Weights of a small GPT-style language model, trained from scratch on English Wikipedia.
Size: 9 layers, 4 heads of 64, MLP 896 tanh GELU, vocabulary 4096, 6.68M parameters.
Architecture: learned positions, biases, tied embeddings.
Each number is 128 + 24 x the weight over the matrix's rms, rounded and kept within 0 to 255. Layers, rows and columns count from 0.

# layer 3 MLP up, 896x224, rms 0.199, rows 432-460, columns 0-111
[[129 120 146  89 132 117 162 125 161 142 114 152 106  97 104  87 126 176 115 144 101 139 147 113  99 156 138 161  98 133 183 144 166 132 120 131 120 183 116  93  86 125 116 142 142 110 122 149 135 123 128  86  78 133 100  93 125 119 139 118 145 121 165 158 108 177 131 133 137 129 128 118 141 124 142 107 126 128 112 139 129 156 137 134 144 114 132 119 162 141 122 169  99 111 128 117 109 169 120 127 171 158 149 149 176 116 141 135 105 127 108 151]
 [107  98 152 119 137 107 118  99  87 169 130 165 152  71  93 165  96 110 143 129 162 124 131 139  95 117  92 112 150 146 164  91 103 126 120 123 143 150 126 139 138 100 149 106 123 111 146 146 127  96 114 102 101 133  91 108  87 201 157  86 160 126 117 112 132 168 107 108 125 151 136 116 146 164  76 124 114 151 128 136 119 123 170 147 118 135 130 151 132 125 172 136 166 160  93 108 133 153 159 100 146 122 107 145 152 136 129  98 135 139 160 145]
 [157 171 157 115 116 121 144 142 143 148  92 146 107 163 111 145 149 127 143 107 182 159 121 151 123 152 126 161  97 104 135 110 143 135 115 133 167 136 113 140 136 103 132 125 126 104 119 110 105 113 122 126 126 102 178 115 141 100 119  91 143 145 167 145 110 125 126 142 110 127 122 174 111 191 118 141 105 117 124  91  98 127 179 145 153 122 151 141 122 159 129 111  74 107 124 114 134 140 106 106 108 147 151  79  98 107  99 128 142 110 114 172]
 [122 130 107  99 147 128 148 110 125 144  94 160 113 157 150 112 149 122 145 155  97 118 128 151 127 113 105 166 105 102 100 156  97 158 131 154 123 152 148 105 134 182 161 176 127  93 114 129 139 129 137 122  90 155  97  82 114 105 120 163  96 109  99 100 124 179  93 183 142 107 112 123 138  95 143 140  94 137 117  63 112 117 143 141 160  89 116 122 141 102 181  89 106 198 161 149 109  84  87 104  99 113 106 165 168 127 158 132 160 116  92 117]
 [149  89 133 103 140 109  71 124 118 128 114 191 148 175 149 127 124 146 141 118 117  91 132 139 121 109 153 165 121 196 129 117 157 182 136 151 150 128 155 136 156 151  59 119 133 159 103  88 109 112 122 145  91 164 102 121 164  73 103 132 118 111 120  93 117 144 159 142 129 162 146 167 138 150 123 115 108 149 118 119 118 121 142 113 114 127 143 140 104 160 108 134 124 141 115 125 144 126 119 135  67  86 126 152 123 121 124 117 123 125 108 139]
 [128 150 150 118 153 103 143 116 118 117 113 184 133 122 111 126 156 112 100 159 116 123 113 145 131 113 174 141 121 104 144 120 129 145 219 169 119 136 157 102 112 116 108 151 134 121 119  93 166 116 102 168 172 136 107 100 128 154 100 130  93 113 100 143 123 133 137 157 132 133 101  95 114 147 152 159 148 146 114 137 129 134 112 137 123  97 139 120 132 128 128 139  83 118 109 147 162 120 101 114 182 107 138 121 134 140 130 124 120 122 113 101]
 [160 105 161 136 114 118 128 108 114 112 133 140  90 120 162 108 134 156 150 142  94  93 110 121 111 156 141  91 151 191  98 102 168 146 120 146 146 135 146 140 127 130 108 130 155 127 131 172 128 158 131 132 111 182 120  88 117 136 126 109  91 135  93 151 100 156 145 136 122 131 152 132 104 130 155 114 133 104 162 165 113 166 128 142 133 126 114 139  98 133  56 157 129 135  87 147 135 137 158 143 119  83 125 122 139 156 128 156 122 114  81 125]
 [ 95  95 141 154 150 114 124 161 160 134 144 144 116 174 142 103 124 178 122 123 136 100 133  95 131 154 104 174  92 112  99 150 121 123 115 154 112 115 129 108  84 143 156 105 120 108 134 160 101 105 141 111 153  97  71  91 132 142 113 119 112 141 117 168 136 103 103 171 149 114 154 123 119 101 134 156 154 132 138 119 174  99 144 158 130 134 119 122 124 143 122  79 123 133 116 111 140 115 109 126 140 109 149  87 123  95 114 155 118 109  98 142]
 [130 114  57  82 108  95 150 132 122 142  80 147  93 107 119 121 101 135 159 133 156 107 177  64 161 111 109  86 166 137 143 101 131 134 110  97 130  86 130 154 186 116 105 157 154 141 127 120 129 142 143 135 107 132 112 151 178 151 131 137  82 120 112 119 116 132 123  79 146 137 168 152 154  98 126 125 103 124 128 158 146 106 160 112 148 106 165 132 118 144 124 174 149 130 169 128 123 132  84 140  98 107 127 113 141 126 100 156 130 103  84 150]
 [144  94 105 136 131 128 151  65 133 140 151 162 156 115 113  84 143 100 137 107 152 147 114  87 124 109 113 140 136 152 123 124 117 143 101  84 168 125 138 164 125  80 113 128 161  96 116 137 128 129 109  93 141 121 155 122 170 160 154 168 152 129 131 104  97  97 123 140 137 110 103  97 167 126 129 123 121 133 144 136 117 144 153 112  95 184 128 113 131 125 136 131 126 199 122 148 145 123 128 101 130 149 123 166 123 155 179 151 123 152 125 139]
 [107  95 139 100 132  84 122 146 111 136 139 147 121 136 126 134 130 109 186 140 125 126 113 158 113 120 134 116 163 122  95 148 179 126 138 161 171 157 130 135 113 171 142 147 132  91 130 123 126 134 107 116 143 100 149 108 142 134 170  99 157 130  99 161 115 115 103 182 122 137 163 139 138 132 148 146 145 106 150 152 139  98 103 181 120 104 175 146  82 115 180 113 113 168 106 119 121 130  96 117 128 125 157 115 122 117 106 125 122 125 165 137]
 [165 115 129 118  90 134 122 169 165 151 119 151 185 121 129 120 103  86 118 155 148 154 139 126 117 114 103  96  77 145 126 114 127 122  86 107 107 143 117 142 103 108 138 122 158 121  98 113 117 139 133 126 123 113 112 118 116 147 116 129 109 155 152 120 111 140 138 107 104 135 109 103 101 110 141 163 134 145 113  80 140 107 115 126 160 113 174 116 128 151 109 140 146 116 106 117 115 146  81 142 161 133  91 177 109 134 120 149 120 135 115 152]
 [162 131 119 165 138 100 116 134 143 136 132 137 138 149 119 111  96 108 141  62 122 105 130 117 165 144 118 118 123 143 147 153 124 115 101 125 138 153 136 126 103 132 162 125 121 122 149 116 110 107 132 152  94 153 137 146 168 120  90 156 102 105 149 115 117 151  75 126  79 157 153  89 116 151 122 100 136 119 125 139 168 146 122 128 126 123 125 145 146 154 126 105 129  92 134 178 148 112 103 138 137 120 137  65  91 185 140 110 145 120 154 127]
 [145 132  78 123 166 136 167 150 163 132 126 139 108 120 148 116 140 122 150 145 144  98  99 151 137 113 120 154 150 152 144 142 142 121 160 135 138  99 145 140 142 143 116 176 115 125 147 131 143 144  85 141 109 128 132 113  74 157 131 124 123 147 108 117  68 132 128 138 151 109 123  96  98 143 120 122 140 141 162  98 105 113 172  70 117 102 170  93 116 189  46  82 141 149 107  99  85  95 144 153  68 183 129 124 119 161 112  89 107 108 132 152]
 [135 152 122 133 139 124 185 103  84  89 137 110 100 113 126 133 135 133 116 140 100 108 138 141 124 126 130 122  91  67 124 117 113 168 125 110 160 138 119 155  80 173 227 121 143  73 124 128 129 115 138 141 126 175 139  87 123  92  93 107 121 132  82 111 127  95 147 154  98  92 109 117 139 145 124  94  69 131 199 153 176 147 137 150 138 104 122 142 120 131 141 164  91 150 120 165 128 116 124 163 145 101 107  97 110 151 146 132 116 122 140 123]
 [ 73 123 146 137 156 121 112 134 138 144 100 126 135 153 101 140 138 131 120 123  92 135  89 102 148 148 163 159 115 135  98 143 135 143 126 141 142  78 129 139 105 114 172 132 141 126 135 115 137 130 139 173  86 118 109 164 159 142 115 112  83 140 111 161 184 168 116  73 125 143 132 119 128  96  96 135 123 157 144 112 114  97 162 170 115 129 145 132 108  94 113  96 113  70 169 109  96 130 147 113  84 123  99  92 107 121 176 116 161 124 155  83]
 [157 172 121 113 106 147 146  90 137 148 118 193 143 151  99 126 131 124 138 108 111  46 128 148 148 125 106 135 147 147 155 133  67 113 135 140 150 139 164 116 161 145 133 137 116 107 118 123 112 169 135 106 106 156 104 106 118 125  94 113 138  88 171 127 152  94 141 139  92  98 144  89 160 102  68 109 104 151 161 134 115 111 123 121 127 110 129  89 141 147 121 120 123 147 148  92 167 130 138 143 125 119 108 104 151 135 164 127 120  88 131 107]
 [135 137 112 116 148 154 129 103 116 142 119 119 124 131 133 101 100 137 180 105 150 119 183  95 116 141 110 167 130 129 115 147  85 122 143 171 117 139 145 100  99 171  73 126 162 113 147 145  83 109 165 140 142 120 105 153 106 124 144 144 127 117 109 106 143 113 170  92 108 112 131 122 115 193  87  68 127 111 126 138 160 136  88 141 163  87 101 150 147  96 194 146 137 104 134 149  99 191 130 142 136 156 147  89 112 113 166 152  94 130 127 112]
 [137 110 140 118 113 112 139 124 108 146 124 145 123 117 125 106 152 144 143 112 120 121  91 157 138 118 123 137 134 131  95 113 107 129 104 151 123 159 153 174 127 131 138 110 132 121 121 107  87 136 134 106 132 107  90 125 132 135 101 135 142 143 151 121 139 128 163 151  98 143 158 109 119 112 126 135 164 114 154 135 119 128 101 123 130 108 119 155 107  99  94 146 101 118 143 129 148 146 138 117 133 128  88 141 129 134 138 156  99 130 134 146]
 [119 100 140 146  98 113  95  94 110 111 128 179 123 111  73 102 152 109 130 107 123 185  91 107 142 111 106 119 116 147 113 117 173 137 126 156 168 144 142 186 139 140 188 141 135 130 123 124 153 121 151 144 124 154 157 162 156 143 147  89 178 101 106 181 129 131 119 102 104 122 162 150 162 109 142  72 113  98 125 159 178 137 150 132 140 121 156  97 145 142 120 141 124 165 126 153 133 101 128 117 135 145 141 100 104 132 179 109 144 135 138 124]
 [114 159 129 112 122 132 116  51 165 109 127  94 122 146 124 128 118 175 146 120  96 155 108 148 102 118 124 150  93 124  95 129 127 123 122 121 133 122 123 123 132 129 137 117 137 131 148 147 111 144 116 149 142 132 110  97 111 156 118 155 148  83 127 123 135 117 129  92 120 158 150 113 189 113 111 167 105 136 111 110 164 102 153  92 132 107 106  90 141  97 147 105 132 134 102 118  97 125 115  98 171 134 147 156 111 124 139 138 136 131 125 107]
 [152 108  88 159 160 138  93 127 113 173 123 147 155 129 117 151 134 172 114 148 105  94 148  93 114 117 125 172 132 132 143 153 167 159 138 150 127  98 112 144 141  86 143 189 102 173 135 139 115 102 124 164 107 127 136 135  90 181 110 100 149  97 110 154 129 144 109 164 105 136  71 176 150 139 107  82 103 119 114 133 142 127 104 147 133 108 123 114  96 154 165 147  89 119 134 131 132 135 160 167 143 183 185 113 133 139 155 121 152  96 136 132]
 [109 150 141 114 156 154  92 132 104 136 169 119 108  59 119 180 107 118 126 117 144 166 146 141 155 112 144 103 133  87 147 136 110 145 106 110 138 145 143 112 130 108  81 177 109 129 134 124 127 155 136 161 130  84  95 148 138  52  94 132 115 130 129 120 123 140 100  82 118 146 112 130  96 130 148 130 137 176  90 111 123  98 134 139 108 123 129 152 117 154 131 111 127 142 119 136 152 151 107  78 110 143 102 167 116 114 139 117 129 136  93 134]
 [131 119 142 129 144 134 157 117 145 128 150 118  93 158 112 147 112 119 131 134 122 122 148 120 148 133 110 115 114 127  99 169  89 133 104 102 136 135 123 128 116 134 186 142 156 135 169 101 124 149 166 163 106  85 142 177 151  86 119 167 114 162 153 154  80 130 131 117 153 167 161 121 124 157 131 141 142  79 169 135 151 130 109 147 145 148 137 137 144 142 100  83 133  99 158 104 112 132  96 129 123 128 112  65 115 160 114  83 107  94 136 130]
 [110 116 115  86 134 100 115 101 132 133 115  94 120 125 126 120  92 118 136 125  68 156 147 117 146 147 128 102 146 151 130 117 174 136 114 141 124 142 109  69 120 150  97 169 135  97 115 156 124 136 127 112 141 151 157 113 148 133 171 119 140 114 167  96 114 132 139 118  76 110 104 145  88 132 145  92 100  85 157 152 159 103 137 167 122  82 163 138 149 109 137 123 152 158 144 135  77 177  94 121  96 126 164 145 124 167 127 156 129 141 100 163]
 [100  86 126 100 164 136 115 120 127 149 144 152 142 142 138 146  74 141  77 111 115  47 131 136 142 121 142 136 135 152 109 132 142 111 117 135 122 123 135 107 147 124 157 119 105 109 182 137 110 117 115 140 130 180 124 119 105 103 145 160 125 177 113 118 108 129 138 106 134 143 141  97 124 142 158 125 106 137 150 128 108 127  87 135  99  94  88 163 135 149 148  76 111 118 131 138 138 128 125 151  80 139 120 115 184 120 158  89 183 108 153 149]
 [146 108 163 120 149 105 149  59 108  93 121 173  59 103 115 191 126 125 150 141 135 115 130 136 113 107 168  98 179  91 147 146 155 153 131 104 133 125 145 106 149 138 147 147 116 141  89 112 119 150 162  81 124 123  94 140  90 102 144 112 122 158 140 161  94 124 114 103 167 159 149 159 147 151 120 128 132 119 110 140 124 181 122 154 149 117 119 139 116 104 111 118 167 110 144  49 134 144 102 141 120 130 127 109 122 171 104  99 153 128 132 187]
 [145 120 119 162 138  88  99 103 101 158 104  88 116  92 111 112 108 147 174 105 117 114 162 142 134  85 119 128 132 146 149 158 102  99 131 133 113 122 131 104  75 105 130 146 111 149 134 143 124 108 150 113 136 149 113 110  94 147 110 129 138 100 137 131 130 175 117 120 115 139 143 155 157 133 103 137 156 130 126 129 149 145 144 123 165 136 162 120 125 147  99 136 126 141  97 158 139 103 101 127 120 166 139 125 110 142 115 123 141 127 137 184]
 [149 134 128 115 123 163 124 123 202 135  95 168  88 151  99 106 150 164 136  90 132 129 138 160 142 144 113 156  98 108 131 165 131 155 159  94 165 132 149 106  76 152 126 120 136 131 147 101 102 135 151 134 105 142 158 140 105 167 141 117 100 171 139 135 127 134 137 145 120 131 138 109 128 122 120 103 144 135 126 158 178 159  87 154  81 141 131  77 162 115 122 148 107 149 138 102 112 117 114 132 173 102 148 159 139 136 134 122 139 136 120 100]]